config = dict(
    n_kv_head=4,
    vocab_size=21473,
    rope_fraction=0.5,
    bias='none',
    parallel_block=False,
    doc_mask=True,
    z_loss=0.001,
)
Each number is 128 + 24 x the weight over its row's rms, rounded and kept within 0 to 255. Layers, rows and columns count from 0. The size above them is the row's rms in percent of the matrix's.

# layer 5 MLP up, 3584x896, rms 0.0501, rows 265-280, columns 224-447
size [ 93  96 102 103  95  95 112 102 102 100 108 101 104 102 100  98]
[[139 143 131  96 158 141 154 100 138 179 169 121 135 127 137 118 166  95 150 126 114 111 126 171 139 112 128 117 133 137 186 142 169 121 132 130 138 112 146 114 118 136 140 127 132 137 100 188 108 166 162 140 131 118 128 142  90 111 110 116 145 130 156 146 109 141 148 184 160 112 195 111 127 106 134 140 123  84 101 135 150 138 131 149 160 105 137 142 111 147 160 103  99 156 138 119 122 151 118 131 102 124 175 163 133 111 172 106 148 126 119 136 132  72 153 115 125 122 152  79 118 109 141 135 111 141 115 116 110 159 119 190 127 130 108  73 114 122 161 126 115 146 121 138 115 163 135  71 129 141  93 105  95 131 125 132 132 167 156 136 118 151 133 161 121  94 163 119  82 176 118 187 125 108 116 147 141 155 133 139 135 130 138 157 147 116 140 127 116 156 130 130 114 135 110 153 137 176 146 142 120 163 151 139 149 134 145 112 101  88 140 155 163 127 131 111 125 127 115 127 107 122  60 134]
 [140 162 132 143 143 121 137 139 122 119 110 141 120 133 135 170 164 145 183 107 127 128 161 123 142 175 130 176 177 121 109 109 176 186 124 100 144 146 117 133 120 128 127 137 114 137 104  77 157 107 130 100 119 109 147 109 122 120  90 139 161 113 101  87 113 119 135 122 120 133 116 111 147 107 130 141 108 102  90 102  78 135 107 175 172 140 131  92 124  89 151  79 118 155 107 137 148 112 124 162 128 114 130 151 127 122 113 107  86 146 122 150 124 115 172 151 150 119 148 116 120 187 148 151 133 131 124 158 124 117 145 115  75  87 133 143 120 141 152 139  70 120 156 155 153 117 123 129 131 141 102 127 114 117 118 134  93  87  77 133 121 130 156 128 115 114 130 165 130 161 116 108 139 134 133 138 168 144  91 165 169 124 146  52  99 138 132 136 160 151 159  83 103 183 147 154 128 143 127 144 175 134 150 170  84 140 151 143 153 113 107 127 114 113 121 109 140 116 131 158 104 118 127 113]
 [148 123  95 130 116 135 163 108 114 127 145  87 115 135 124  92 164 143 123 166 159  99 151 144 140 140  97 143 119 124  90 132 119 137 111 123 133 139 141 136  91 141 155  92  80 108 125  85 111 102 118 107 131 157 166 164 152 117 145 125 166  96 107 140  98 133 116 106 119 138 109 139 132 112 137 114 127 137  85 139 112 131 109 104 178 131 129 136 121 138 150 112 153 153 151 158 130 100 151 143 117 106 151 146 111 144  97  81 109 144 141 144 157 124 131 108 163  75  76 116 106 129 123 158  97 104 132 165 135 158 129 124 130  71 149 154  97  84 167 118 141 111 105 147 152 140 122 125 125  88  89  94 121 130 111 137 110 129 116 118 118 137 123 126 109 174  97 136 148 145 142 100 126 119 130 137 126 105 146 125 134  93 134 133  97 115 117 124 169 141  91 140 125 122 112 121 154 131 156 136 126 147 131 119 109 108 106 120 120 123 123 126 133 117 137 102 118 124 114 145  92 178  95 126]
 [107 106 164 158 119 125 124 150 139 126 114 125 125 135 158  84 113 139 162 110 135 103 149 128  86  82 133 142 129 128 153  98 144 157 166 140 181 143 144 122 170 121 163 128 113 148 106  98 203 144 159  60 125 151 127 110 143 151 123 160 125  96 107 135 118 130 166 138  68 140 154 137 101 123 136 122 146 111  91 111 111  71 116 123 145  97 171 157 160 135 104 136 109 168 143 147 102 105 101 132 143 135 114 116 123 137 173 122 168 113 137 147 123  76 124 115 104  88 119 129 116 142 174 125 164 117 119 132 104 141 132 175 132 131 176 134 107 111 140  87 169 116  79  99 116 100 145  75 169 125 134 169 139 121 179 116 142 179 119 140 114 128 121 139 104  94 138 150 163 137 130 189  97 127 136 112 118 127 105 135 111 106 120 151 132 113 138 134 154  92 136 110 102 137 158  98 153 134 119 102 126 105 151 109  96 131 158 132  75 130 115 140 127 131 109 126 133 134 144 129  92  83  91 139]
 [126 150  56 156  82 112  90 137 112 142 132 109 146 123 157 177 151 138 135 101 111 141 136 121 119 156  99 136 124 116 114 171 111 168 144 137 109 146 147 132 174 125 131 151 162 139 151 104 158 128 153 132  77 128 110 150 178 159 101 130 114 111 118  83 106 125 110 133 146 126 120 116 139 147 132 139 144 144 147  74 121 133 130 112  71 121 122 174 139 117  90 144 138 156 124 133 150 150 113 127 172 155  98 140 161 105 118 139 142 159 136 134  84 142 126 129 129 104 134 137 137 117 103 150 104 137 124 140  89 154 101 124 121 127 152  98 123  92 107 101 124 162  97 146 129 137 140 126  94 120 127 145 110 119 198 186 134 125 161  52 130  89 144 118  92 157 126 127 108 126 116 127 105 159 152 146 141 156 157 136 112 106 114 127 140  90 126 109 152 163 122 143 107 130 119 136 124 137 126 137 170 117 139 129 113 132 117 144 116 136 125 141 129 122 115  81 137 130 136 102 145 130  79 133]
 [136 122  84 157 128 153 118 146 143 161 163 137 114 126 138 150 142 136  84 135  99 139 130 120  92 113 120 140 101 146 174 143 135 138 141 168 132 130  99 129 102 118 119 150 155 116 141 106 117 129 155 110 115  58 122 119 180 172 163  91 102  98 148 118 113 123 108 124 151 123 124 121 126 105 113 150 135 125 131  86 107 139  80  89 109 112 122 176 107 147 107 127 123  97 127 129  95 142 119 133  99 110 128 137 155 101 107  85 151 154 155 131 154 157  77  94  90 160 133 102 177 103 134 165 146 171 108 112 101 113 118 103 147 145 129 135 161  98 155 118 171 146 135 122 161 113 117  97 110 124 117 160 136 159 138  76 107  65 147  90 165 143 171 122 171 160  98 136 174 129 131 155 116 114 140  71  81 153 150 129 131 123 139 104 140 177 145  95 206 183 116 151 148 113 132 142 133  95 217 136 134 118 112 125 117 113 200 183 123 121  90 125 142 122 110 157 124 113 129 137 116 123 137 139]
 [140 127 115  97 144 147  91 133 127 142 142 118 104 129  89 117 121 153 106 103 127 117 146 133 168 132 123 136 123  95 134 125 136  97 125 116 135 110 122 142 160 154 157  92 178 110 133 118 114 154 103 140 156  70 131 164 134 150 136  97 145 107 146 138  95 141 143 135 132 117 107 110 115 170 108 138 102 115 124  96 148  90 117 118 194 105 148  93 154 129 110 131 131 152 130  75 116 105  91 185 120 119  93 153 122 118 157 126 144 103 147  76 171 132 101 124 128 162 146  94 137 114 108 160 128 142 125 150 123 109 163 119 119  80 141 103 110 162 119 151 172  85 127 166 184  96 102 162 157 149 132 143 145 143 130 156 131 139 128  97  96 134 117 165 168 136 146 128 127 120 104 114 116 163 122 148  75 194 114 160 106 162 132 130 159 146 140 106 113 140 146  80 123 138 152 142 129 149 109 133 103 114 141 117  87 124 131 148 113 105 110 119 134 136 120 136 143 118 133 136 105  98 104 158]
 [118 157  75  80 198 116 119 189 135 109 133 177 104 140 146 132 137 149  95 114 166 115 161 116 134 103 112 113 136 124 128  78 115 118 155 166 134 161 153 134 158 146 165 147 160 104 150 139 129  99 129 148  69 118 100 114  67 148  91 147 161 115 158 118 126 121 109 114  92 112 143 155 122 112 158 130 136 175 120 133 107 107 137 116 140 134 101 138 117  86 126 124 137 163 138 131 102 142 118 101 163  91  70 134 154 135 107 167  96 133  70 119 142 131 101 118 123 110 108 149 138 118 137 149 112 106 127 105 103  98 155 146 133 131 139 139 111 157 171 135 144 142 117 145 152 158 141 131 136  99 188 143 108 124 191 159  94 151 139 125  98 133  98 151 110 142  97 156 137 155 108 112 142 139 149 144 138  94 154 152 130 105 140 124 115 114  96 157 137 123 170 157 134 159 148  75 144 146 112 120 125  97  92 143 111 130 136 123 134 132 139 149 120 142 124 140 107 162 107 146 132 117 147 114]
 [130 114 109 130 140 108 113 121 150 100 131 129 101  76 158 115 117  89 130 118 160 100 151 147 135 133 129 136 106 144 143 126 132 138  86  97 147 160 149 127 109 171 115 116 144 120 153 118 141 182 131 164 161 143 137 162 102 105  83  69 144 144 116 134 148 108 149 125 140 151 140  99  95 150 102 116 120 109 149 154  99 102 141  90 154 105 142 118 133 110 152 114 156 121 161  96 150 126 137 133 106 106 117 136  87 101 130  93 127 146  96 116 102 161 130 106 119 115  83 143 132 130 116  76 140 142 150 142 135 151 104 160 167 144 105 104  93  88 155 120 166 140 132 148 159 139 124 109 143 128 138 128 129  71 139  99 114 130 118 139  99 140  93 100 113 123 126 121 149 127 165 151 122 132  64 155 156 180 105 122 163  95 149 136 114 131 131 152 149 117 115 130  92 143  86  80 107 118 128 174 129 131 149 140 133 117 159 147 148 140 124 152 149 139  87 149 120 111 141 197 138 132 132 135]
 [143 152 128 143 121 132 159 145 148 128 141 107 105 117 169 161  97 116 148 125  83 149 130 153 123 118 102 107 127 111 115 104 128 128  94 135 126 140 140 121 149 130 112 106 159 103 124 103 123 137 160 135 130 152 144 112 141 119  99 130  88 133 128 124 138  96 127 157  99 137 103  71  86 154 166 183 155 108 140 140 142 131 110 150 114 171 133 120 146  69  99 122 157  89 147 123 128 114 102 126 161 100  98 136 135 140 122 138 123 141 133 141 147  96 163  94 140 131 136 111 127  91 176 128 120 116 108 115 155 132 118 151 150 145  84 133 141 154 137 162 129 113 136 131 185 126 128 184 177 105 138 129 164 129 108  50 117  67 152 151 115 124 158 100 107 125 131 117 181 139 124 146 148  92 177 110 130 139 131 126  79 131 161 155 126 125 136 117 164 106 165 154 115 168 121 104  79 151 133 142 158 165  82 112 115 111 118 183 124 111  93 114 175 140 114 116 114  68 120 146 110 106 125 123]
 [161 136 131  93 109 126 113 152 107 144 136 137  93  97 124  91 118 118 114  74 145 165 129 120 105 167 132 123 112 119 131 115 116 113 148 152 115 125 111 135 100 122 140 149 150 128 114 123 132 113 142 131 108 117 124 165  68 132 111 173 108 151 151 168 109 102 119 176 103  98 118 119 112 132  77 130 131 126 171  97 181 142 145  96  95 140 148 129 146 127 119  99 148  88 132  93 155 170 143 167 139 157 171 182 132 112 151 145 111 154 111 170 161 131  94 122 139 132 125 118 121 111 121 153 116 158 104 187 105 106  97 114  96 133 121 165 133 132 105 132 165 147 155 137  96 119  90 140 117  99 122 130 131 139 132  67 145 125 120 131  65 125 131 126 158 101  99  85 137 143 111 150 146 139 139 109  95 140  86 130  97 120 137 168 137 156 115 129 167 120 119 115 104  97 118 108 136 119 141 156 138 100 174  95 109 148 112 131 103 134 135 111 142  94 109 126  96 113 122 141 114 119 106  89]
 [117 108 139 121 116 140 144 150 135  76 143 113 126 108 115 124 131 129 132 141 134 134 161 113  84 140 141 130 151 143 117 105  86 154 124 111 150 122 138 131 108 116 169 126 115 114  84  96 130 134 131 142 124 170 127 150  98 131 125 127 123 124 164 115  86 156 162 106 149 138 134 150 125  91 129 141  97 128 113 101 149 101 135 113  86 141 156 113 141  48 117 117 103 100 115 109 128 121 132 123 158 106 137 152  83 148 177 149 157 111 153  94 140  95 149 142 129 101 134 121 120 106 150 104 147 114 155 137 123 114 123 138 144 130 133 136 133 124 168 128 123 119 128 132 166 101 112 140 127 105 142 128 179 192 121 120 164 144 155 115 139 141 105 130 113 109 105 160 132 139 123 139 144 112  86 107 132 112 134 159 137 150 131 156 115 102 155 153  90 113 141 128 120 135 123  82  94 107 137 147 180 180 132 128 168 125 124 141 125 144 115 163 141 151 127 125  82 122  97 150 111 139 126 106]
 [146  97 122 143 143 147 110 144 110 127 142 107  89 123 107  79 111 114  93 105 129  99 141 134  88 158 112 114 144 146 144 183 102 133 146 145  92 165 160 105 114 127  85  71 119 148 139 140 108 110 135 165 106 117 106 139  97 138  80 109  66 135 108 127 126 129 107 127 141 151 119  90 149  94 173 111 125 105 122 147 153 136 135  97 108 104 140 125 158 160 164 142 148  86 151 116 166 167 108 184 137 166 136 126  99 108 149 131 125 127 154 129 135 140 135 108 107 112  92 139 139 116 150  94 151  87 104 126 154 142 140 188 137 138 125 130 104 123 144 103 174 149 107 117  81 134 144 115 136 128 179 120 145 112 157 120  85  84 106  99  97 132  97 124  95 121 121 128 147 127  97 122 168 123  96 143 114 111 125 130 141 110 142 114  96 124 140  95 142 134 135 156 117 114 115 138 128 111 144  99 163 110 119 159 124 112  99 134 123  91 125 166 151 154  82 169 129 134 105  97 146 151  91  70]
 [115 111 159 140  95 148 146 109 132 117 164  89 129 124  95 119 121 164 151 113 140 112 126 139 114  98  95 122  82  92 187 170 124 116 121 114 123 145 135 117 117 106 145 128  94 129 147 111 164 130 135 128 160 148 132 126 155 140 177  98 128 106 144 158 126 120 130 155 122 125 191 144 108  73 134 144 134 148 109 140 161 105 117  87 147 158 146 163  71 129 111 100 138 124 139 120 115 121  97 121 133 131  96 132 103 156 114 115 135 123  99  95 185 115 109  90 135  58  95 147 146 109 142 128 196 128 146 129 158 147 120 147 134 156 137 140 124 144 104 133  93 139 130 104 136 105 117 108 182  64  99 151 125 127 121  70 131 139 131  91  75 134 109 120  81 139 116 140 143 133 158 133 112 143  97 133 131 101 172 115 165  78 104 117 108  88 123 107 144 107 137 126 139 131 133 163 142 117 157 149  97 127 153 116 150 143 117 120 142 100 126 167 125 127 156 121 129  98  93 156 151 163 117 148]
 [115 203 151 103 136 148 132 139 161  87 115 145 122 124 166 121 149  72 106 172 109 146 119 126 123 121 139 143 167  88 132 146 107 131 125 118 137 117  99 155 121 114 114 100 114 149 110 133 200 164 124 112 119 103 118  72 152 132 156 126 130 112 129 128 124 180 107 106  99 103 140 116 126 109 132 111 146 167  99 102 134 131 135 151 117 133 163 135 162  88 103 144 118 111 142 144 150 136 144 124 132 115 146 119 144 126 134  75 140 122 118 131 122 138 111 121 120 120 140 141 112 144 113 175 117 113 162 112 149 128 118 115 110  92  96 139 132 151 131 162 120  90 195 135 132 124 142 124 149  94 124 165 157 133 106 114 132 113 131 133 153 194 147 147 121 133 123 141  94 136 167 115 137 116 111 140 112 106 153 134 143 128 166 109 121 139 125 124 122 117 129 105 137 114 106 113 150 127 150 103 165 125 120 117 170 124 116 137 193  96 140 106 158 146 149 101 102  92 100 183 105 140 113 143]
 [106 129 100 156 162 129 126 151 132 139 124 141 125  94  95 116  86 107 119  91 171 134 117 137 146  97 157 155 158 151 156 144  82 114 124 173 164 141 117 120 148 129 123 137 114 108 192 156 135 182 174 105 152 138 143 126 149 123 116 119 137 126 140 112 124 119  99 127 145 164 123 133 129 142 123 147 124 144 132 118 103 113 136 126 149 111  78 129 107 140 119  94  99 109 122 145 137 116 115 149 104  90 150 144 125 157 119  99 153 107  99 176 121 100 121 114 159  93 122 134 115 113 109 148  70 150 153 134 131  98 137 135 100 152 127  97 123 136 157 167 141 124 174 164 180 140 147 136 116 151 112 167 154 134 157 109 184  87 128 115  88 129 123 115 140 118 157 179 169 124 125 160  90 103 100 147 141 154 125 127 138 155 149  76 141 108 143 127 172 104 118 115 139 106 160 144 163 127 145 151 116 187 157  97 151 160 132 107 105 118 138 106 132 134 104  74 133 129  87 140 153 137 122 151]]
# layer 5 MLP down (transposed), 3584x896, rms 0.0443, rows 265-279, columns 224-447
size [ 96 100 103 102  99  97 105  98 100 102 107 101 106 105 102]
[[115 130 114  93 131 127 125 123 110 122 122 138 167 138 152 145 160  86 147  76 107 125  97 114 118 107 139 106 146 112 112 119 151 126 140 142 131 113 120  92 158  98 161 134 141 137 138 131 166 110 140 145  97  85 123 158 125 119 107  83 114 128 157  80 130 139 158 146  79 117 136 122 126  91 104  96 118 149 111  91 142  95 100 135 108 115 148 127 109  89 106 112  88 108 105 102 138 150 139 106 118 177 102 146 172 169 144  81  97 104 139 118  55  95 136 163 111  74 139 118 138 100 190 113 145 165 106  95 123 111 143  75 162 123  98 135 127 174 108 109 105 135 133 150 135 129 102  88  74 149 110 155 181 112 117 140 145 124 165  95 129  86 191  90 127 143 114 133 181 152 149  98 153 127 111 178 131 126 142 135 151  84 121  61 110 137  99 162 102  87 145 107 144 109  99 151 124 159 136 144 112 132 144 117  55 120 152 126 170 117 123 138 118 173 103 111 132 124 109 124 138  99 138 138]
 [105  66 115 155 138 132 148 114 163  97 152 120 129 166  99 150 144 128 111 146 105 120 174 106 146 129 106 113  72 141 145 110 138 136 127 104 141 146 115 116 167 132  91 141 119 132  93 100 103 147 132 119 137 107 162 105 159 108  99 139 149 107 111 115 149 137 125 124 131 153 109 116 155 114 156 123 164 184 112 148 115 144 108 155 142 158 111 123 143 112 137 118 164 175 134 187 142  77 175 138 153 131 170 109 112 123 136  96  75 145 115 126 178 148 143 141 132 136 114 118 139 131 112 141  74 133 132 141 116 135 139 141 141 130 150 107 135 168 186 173 110 109 136 127 148 149 148 144 131 150 132 160 186 140 149 116 110 136 112 176  91 151 109 124 148 161 161 136 138 140  99 148 122 139 180  79 117 110 126 139 123 181 123  97 131 135  98  99 141 120 136 110  92 143  90 106 132 125 146 110 134 137 146 111 164 169 164 114 127 119 127  96 133 116 112 139 101  86 127 153 177 117 144 135]
 [115 130 127 103  94 138 107 105 116 139  91 129 129 124 177 151 155 117 101 137 118  95 111 127 136 114 156 154 111 144 122 161 128 172 150 172 138 108 191 129 134 167  98 127 101 143 122 117 137 132 109 125 113 123 145 119 119 149 145 117  96 138 147 122 170 122 116 119 127 161 109 106 124 145 142 108 133 105 161 112 118 133 111 136 129 130 106 126 140 108 122 159 170 137  95 160 108 156 108  91 107  78 122 111 147 104 119 126 149  81 165 145 132 121 133  83  94 106 157  93 119 117 106 142 125 112 105 101 131 152 103  96 126  94  95 107  95 136  90 136 110 149  93 101 120 152 124 107 135 109 152 157 133 107 115 128 121  98  91  97 175  89 116 129 122  99 134 142 126 137 117 121 126  98 149 119 161 102 116  95 131 122 103 120 151 115 125 127 128 181 158 130 131 157 140 137  71 157 143 122 120 178 131 120 152 114 141 157  76 135 149 135 153 116 107 122 102 128 144  82 109 111 130 154]
 [146 106 109 113 127 142 127 168 131 139 122 147 128 191 169 142  94 105 131 138 146 119 137 127  97 110 123 109 120 152 153 152 139 129 132 105 180  59 123 171 136 144  95 120 110 123 132 131 130 106 152 137 115 132 144 127 178 131 126 111 147 160 116 122 148 150  75  95 159 123 132 127 118 123 109 108  99  91 107 129 111 127 140 154 169 158  90 149 156 139 113  92 114 141 121 146  98 107 121 104 117 194 130 114  95 144 170 103 167 137 192 131 138  96 171 126 126 160 158 109  99 159 143 151 126 132 148 104 133 132 144 153 165 123 134 155 111 118 141 123 162 127 120 100 144  92 116 143 165 126 152 153 144 171 123 124 142 112 118 128 130 127 104  94 134 102 141 123  96 142 138 113 104 143 136 113 117 131 158 115 112 171 134 143 187 131 145 134 206 132 147 133 105 139 145 139 163 129 139 133 128 131 125 146 134 146 102 130 113 137 116 146 151 111 106 183 135 140 164  62  83 131  95 115]
 [174 121 117 119 189 149 123 113 102 125 125 154 108 174  97 125 103 113 147 141 103  87 116  82 159 129 138 141  89  69 111 110 137 129  99 146 136 125 105 108 110 140 154 113 159 112 121 133 143 154 133 129 153  93 110 122 133 160 147 119 115 159 133 190 128 114 106 119 105 142  81 143 110 142 128 121 149 139 126 129 125 133 109 141 134 136 101 119 118 114 109 163 141 172 151 168 156 136 124  90 106 133 152 120 144 126 151 130 122 130 139 105 164 114 106 118  95 166 103 152 145 117  95 112 148 110 118 139 112 155 150 161 128 143 120 153 137 131 146 116 130 147  97 124  94 143 151 106 115 152 137 113 168 133  80 136 120 155 122 145 135 111 134 139 160 130 143  98 133 133  98 117 142 136 145 114 142  95  91 118 119 134 112 137 133 153 144  99 124 120 153 158  97 126 117 102 165  99  83 113 116 114 127 104 115 139  84 152 151 154  84 120 150 156 141 141  85 140 112 178 160  87 116 160]
 [117 174 123 111 124  79 126 105  96  89 107 137 151 137 147 137 132 173 151 120 144 142 134  81 111 150 105 123 169 119 147  90  96 137 173 144 140 130 120 152 114 110 121 122 101 149 132 122  90 114 129 130 143 127 200 141 124 134 117 141 111 154 110 140 145  90 101 127 118 137 127 154 114  91 192 126  90 105 123 124  96 115 127 179 138 148 157 118 143  92 158 117 114 130 139 115 113 118 151 144 109 127 131 130 119 108 173 142 125 131  92 113 102 114 131 161 135 161 123 170  81 110 149 102 138 143 112 165 135 148 170 135 135 102  94 146 126 119  86 157 119 114 138 117  99 154 122 135  93 141 134 124 134 138 141 178 115 141  79 161 135 137 110 136  94  95 155 146 135 124 104 138 141 149 138 139 104  63 107 146 105 130 134 191 111 123 137 120 121 186 113 129 128 113 107 124 136 176 135 106 164 154 142 186 130 117 138 124 138 156 158 129 116 182 120  88 119 116 111 122 171 126 164 100]
 [139 138  66 133 138 129 111 109 149 169 105 118 108  90 126 117 127  79 160 139 102 137 129 129 111 138 119 136 173 133 148 143  97 109 148 111 122 133 160 147 151 152  96 103 129 128 143  96 115 124 116 129 113 163 132 143 109  75  97 101 117  91 138 127 138 131  97 153 131 155 108 110 162 141 100 153 120 109 110 118 122 116  97 105 144 122 105 126 116 136  95 139 125 119 126 148  71 128 117 141 119 101 117 102  83 127 162 138 123 142 123 161 104 114  92 133  99 169 123 115  83 108 177 106 186 112 157 133 133 116  93 126 147 135 124 128 132  97 114 144 139  86 172 116 105 171 142 106 168 153 155 138 173 153 148 122 135  96 159 147 149  91 133 110 132  87 129 131 156 120 153 100  81 136 124 120 102 181 163 190 122 113 113 144  88  99 115 139  65 109  97 128 118 127 139 101  39  87  78 111 135 155 118 124 145 154 136  73 136 121 128 106 158 124 146 165 140 105  97  84 100  96 126 114]
 [144 133  91  76 163 145 113 166 160  93 155 139 104 129 117 111 146 133  97 144 150 117 112 125 110 101 144  61 129 104 119 125  99  99 145 126 130 124 149 156 119 105 127 101 130 120  77 150 123 108  98 168  88  74 103 128 118 124 103 153 196 117 155 136  67 108 113 139 152 118 139 140 126 127 117 118 142 154 163 101 132 137 117  85 123 102 135 111 105 108 139 161 120 128 132 156  93 136 103 158 111 130 124  46 137  87 123 137 182 127 124 113 130 107 140 129 121 120 120  93  96 147 137 121 123  89 105 102 141 100 140 142 103 123 129 121  88 147 131 131 110 110 141 165 161 166  99 126 130 132 143 133  85 101 122 147 122 191 104 123 104 132  94 129 141 141 132 115 127 153 134 188 119 105 158 154 151 143 136  98 178 122  98  85 118 124 146  95 170 107 173 132 129 128 159 145 115 141 104 151 131  87 119 108 153 140 132 109  87 135 120 161 132 194 159 124 110 187 105 105 119 135 148 141]
 [127 166 168 183 124 113  89 138 107 142 146 122 136 111 142 135 118 153 136 142 172 160 153 126 154 120 144 158 126  84 177 134 129 128 110 135 128 129 160 123 145  78 151 138 118  77 145 116 107 122 137 141 120  93 126 121 143 143  98 136 154 132 175 118 159 145 106 126 113 127 131 120 126 113 152 141  81 118 149 123 142 152 166 100 154  76 165 122 127 100  92 139 142 116 126 116  83 115 143 105 148 102 138 127 105 152 103 104 160 152 136 145 165 153 157 118 145 130 116 137 130  80 136 127 107 148 145 148 122 126 118 126  95 111 186 118 106 101 116 149 153  92 165 147 118 134 127 130 128 171 110 138 135 118 152  83 155 170 131 113 129 138 124  81 136 107 123 143 129  93 135 164 102 100 146  96 120 143 121 150 158 141 129 125 145 170 154 122 118 114  83 214 177 175 144 107 161 117 126 164 149 122  92 118 166 125 154 130 123 134 136 141  56 159 112 135 136 150 137 134 102 130 158 118]
 [136 106 158 153 129  90 111 125 161 162 126 137 163  96 148 138  94 139 117 106 124 119 113 155 163 137 140 174 101  88 115 110 131 122  99 168 135 136 155 139 153 152 140 196  94 131 124 141 106 148 130 133 148 143 124 114 144 118 145 119 121  92  96 153 173 123 157 130 120 128 102 107 186 169 157 182 117 116  92 167 102 159 108 101 118 111 142 110 160 130 101 135 122 102 101 126 125 113 143  97 131 105 179  78 143 102 169 180 125 111 148 143 112 147 172 115 150 108  91 144 140 135 134  72 145 110 152  92 129 160 137 125 143 149 144 133 164 145 161 149 143 120  63 145 122  96 143 145  96 100 111 138 128 168 144 129  87 109 144 132 124 135 115 116 119 133 131 119 149 151 110 164 166 138 130 130 131 144 165  88  65 101 115 144 101 130  85 105 111 144 128 129 115 157  86 136  71 139 177 114 109 114  68 157 155 129 127 115 108 150  70 137 117 102  93 123  85  85 128 159 109 138 104 122]
 [174 114 112 145 118 119 112 123 153 126 108  83 169  94 116 175 193 148 121 166 149 130 185 113 105  87 121  98  82 152 100 160  98  88  91 136 143 122 132 176 123 137 172 114 158  93 122 108  75 153 178 138 102 182 142 110 170 147 122 163 110  88 104 181 117  90 120 156 145 117 160 174 145 128 108 148 163 141 129 139  95 114 120 108 143 141  77 130 116  93 130  98 136  98 124 108 137  88 101 135 147 160 126 120 125 151 162 138 116  95 101  93 122 137 157 137 104 154 108 124  95 138 138 140 219 103 137 121 152 127 148 129 151 111 120 140 153 167 139 126 145 126 149 124 169 144  97 141 105 137 122 108 114 170 109 127 125 139 132 129 130 129  85 156 177 148 135 123  79 129 107  82 141  91 121 124 146  95 178 138 158 102 168  93 102 103 145 147 127 125 126 142  99 182 113  71 138 120 125 140 133 154 129 176 158  94 128 104 108 102 146 112 119 157 146 156 179 114 144  52 148 133 156 131]
 [107 117 164 157  99 125 129 124 116 136 121 115 152 155 143  96 113 110 125 127 141 115 128 126  96 111 151  57 123 109 137 110 171  97 123 104 171 123 103 128 156 100 120 144 134 151 118 115 138 100  94 109 164 114 104  98 161 115 136 137 116 141 124 178 134 126 147 161 148 167 112 151  93 107 112 161  92 134 147  74 124 116  99 122 130 137 112 111 108 152 116  89 134 155 137 114 148 119 128 165 119 135 162 166 186 113 106 118  88 131  77 158 124 121 150 142 106 132 129  63 122 113 139 154 121 140  97 188 148 135 148 166 120 132 117 116 113  99 120 110 139 122 128 121 124 131 105 133 156 167 156  77 130 136 136 146 133 113 124 110 126 142 118 130 143  98 118 124 100 125  90 165 126 142 169 150 131 138 116 102  77 118  91 137 101 121  95 113 153 102 156 144 129  78  99 124 148 124  98 128 113 130 131 136 110 131 146 142 160 122 187  95  94 101 152 154 125 130 149 100 132  99 112 119]
 [113 145 117 145 153 126 169 122 132 134 108  82 153 151 113 162  80 159 143  93 119 107 154  98 101 133  83 152 104 124 164 188 143 105 161 100 114 166 156 115  98 125 126 148 102 145 113 136 134 109 125 118  91 104 117 172  80 138 185 124 118 104 145 124 170 109 120 109 116 101  94 146 111 122 124 118  70 125 105 129 117 123 106 134 132 136 117 153 133 158 153 127 138 106 108 118 141 150 125  83  83 125 146 163 128 158  80  83 139 149 108 112 111 119 129 102  96 125 130 112 113  99 154 103 105 103 122  94 162 139 140 136 122  88 133 138 138  72 129 119 121 122 104 136 105 106 113 172 124 105 157 155 154 151 154 153 128 151 114 101 137 116  86 108 154 111 126 165 132 125 152 125 136 144 158 123 169 154 113 127 104 118 125 136 139 150 101 152 114  84 124 112 122 114 162 141 135 103 130 104 126 100 144 128 140 126  91 116 165 155 187 143 104 154 121 153  84 134 121 115  87 111 122 150]
 [157 138 116 136  95  83 138  91 118 126 113 126 142 135 141 148 168 152 150 172  98 123 132 130 109 167 132 111  58 176 122 128 119 147 166 122  94 137 159 155 144 143 151  93 113 146 144 155 179 146 108  97 121 125 131 106 111 150 148 154 119 101 102 106 115 129 110 148 141 126 146 146 122 149 166 108 167 130  83 121 136 149 111 123 114  77 137 159 135 164 128 140 147 103 106 133  90 149 106 124 115 132 127 179 101 121 139  96 140 133  87  91 141 133 158 150 144 124 127 121 111 111 128 123 117 164 166 132 123 161 138 153  82 132 104 120 167  92 150 138  97 157 123 115 140 154 189 124 123  95 138 145 103 133 157 135 120 145 149 110 134 142 133 133 110 138  99 102 108  99 154 137 122 203 149  88 145  81 143 122 132 105 121 156 142 104  68 125 135 138 162 143 139 196 126  98  99 171  89 155 129 148 116 109 122 107 137  87 151 167 130 133 107 162 152 140 147 165 163 160 165 103 121 145]
 [ 65 150 134 120 105  96  97 127 143 102 124 134 140 144 173 124 161 126  90 119 138 131  91 156 136 152 135 130 206 122 167 162 152 116 138 136 133 138  86 146  87 133  89  75 152 137  87  98 134 150 125 126 141 119 175 123 124 108 113 156  96  91 115  74  86 118 113 100 126  89 100  96 155 136 138 135 110 108 108 123 119 153 123 128 110 130 110 123 146 146 154 144 118  70  94 113 140 143 129  88 138 131 126 112 133 145 144 137 114 122 171 159 132 132 126 155 142 129 130  93  86 118 143 110  72 114 124 134 127 123 114 130 140  85 118 145 150 181 154 174 133 154 126 118 122 117  67 141  96 155 141 145 136 147 133 154 120 134 121 158 132 129 185 144 135 116  82 119 140 110 173 160 158 126  90 164 120 107 126 118 145  84 113 142 109 117 108 152 125 148 134 158 122 105 125 134 161 166 123 108 124 148 114  84 101 104  91 123 141 126 134 135  99 150 133 122 124 133 158  97  90 144 108 143]]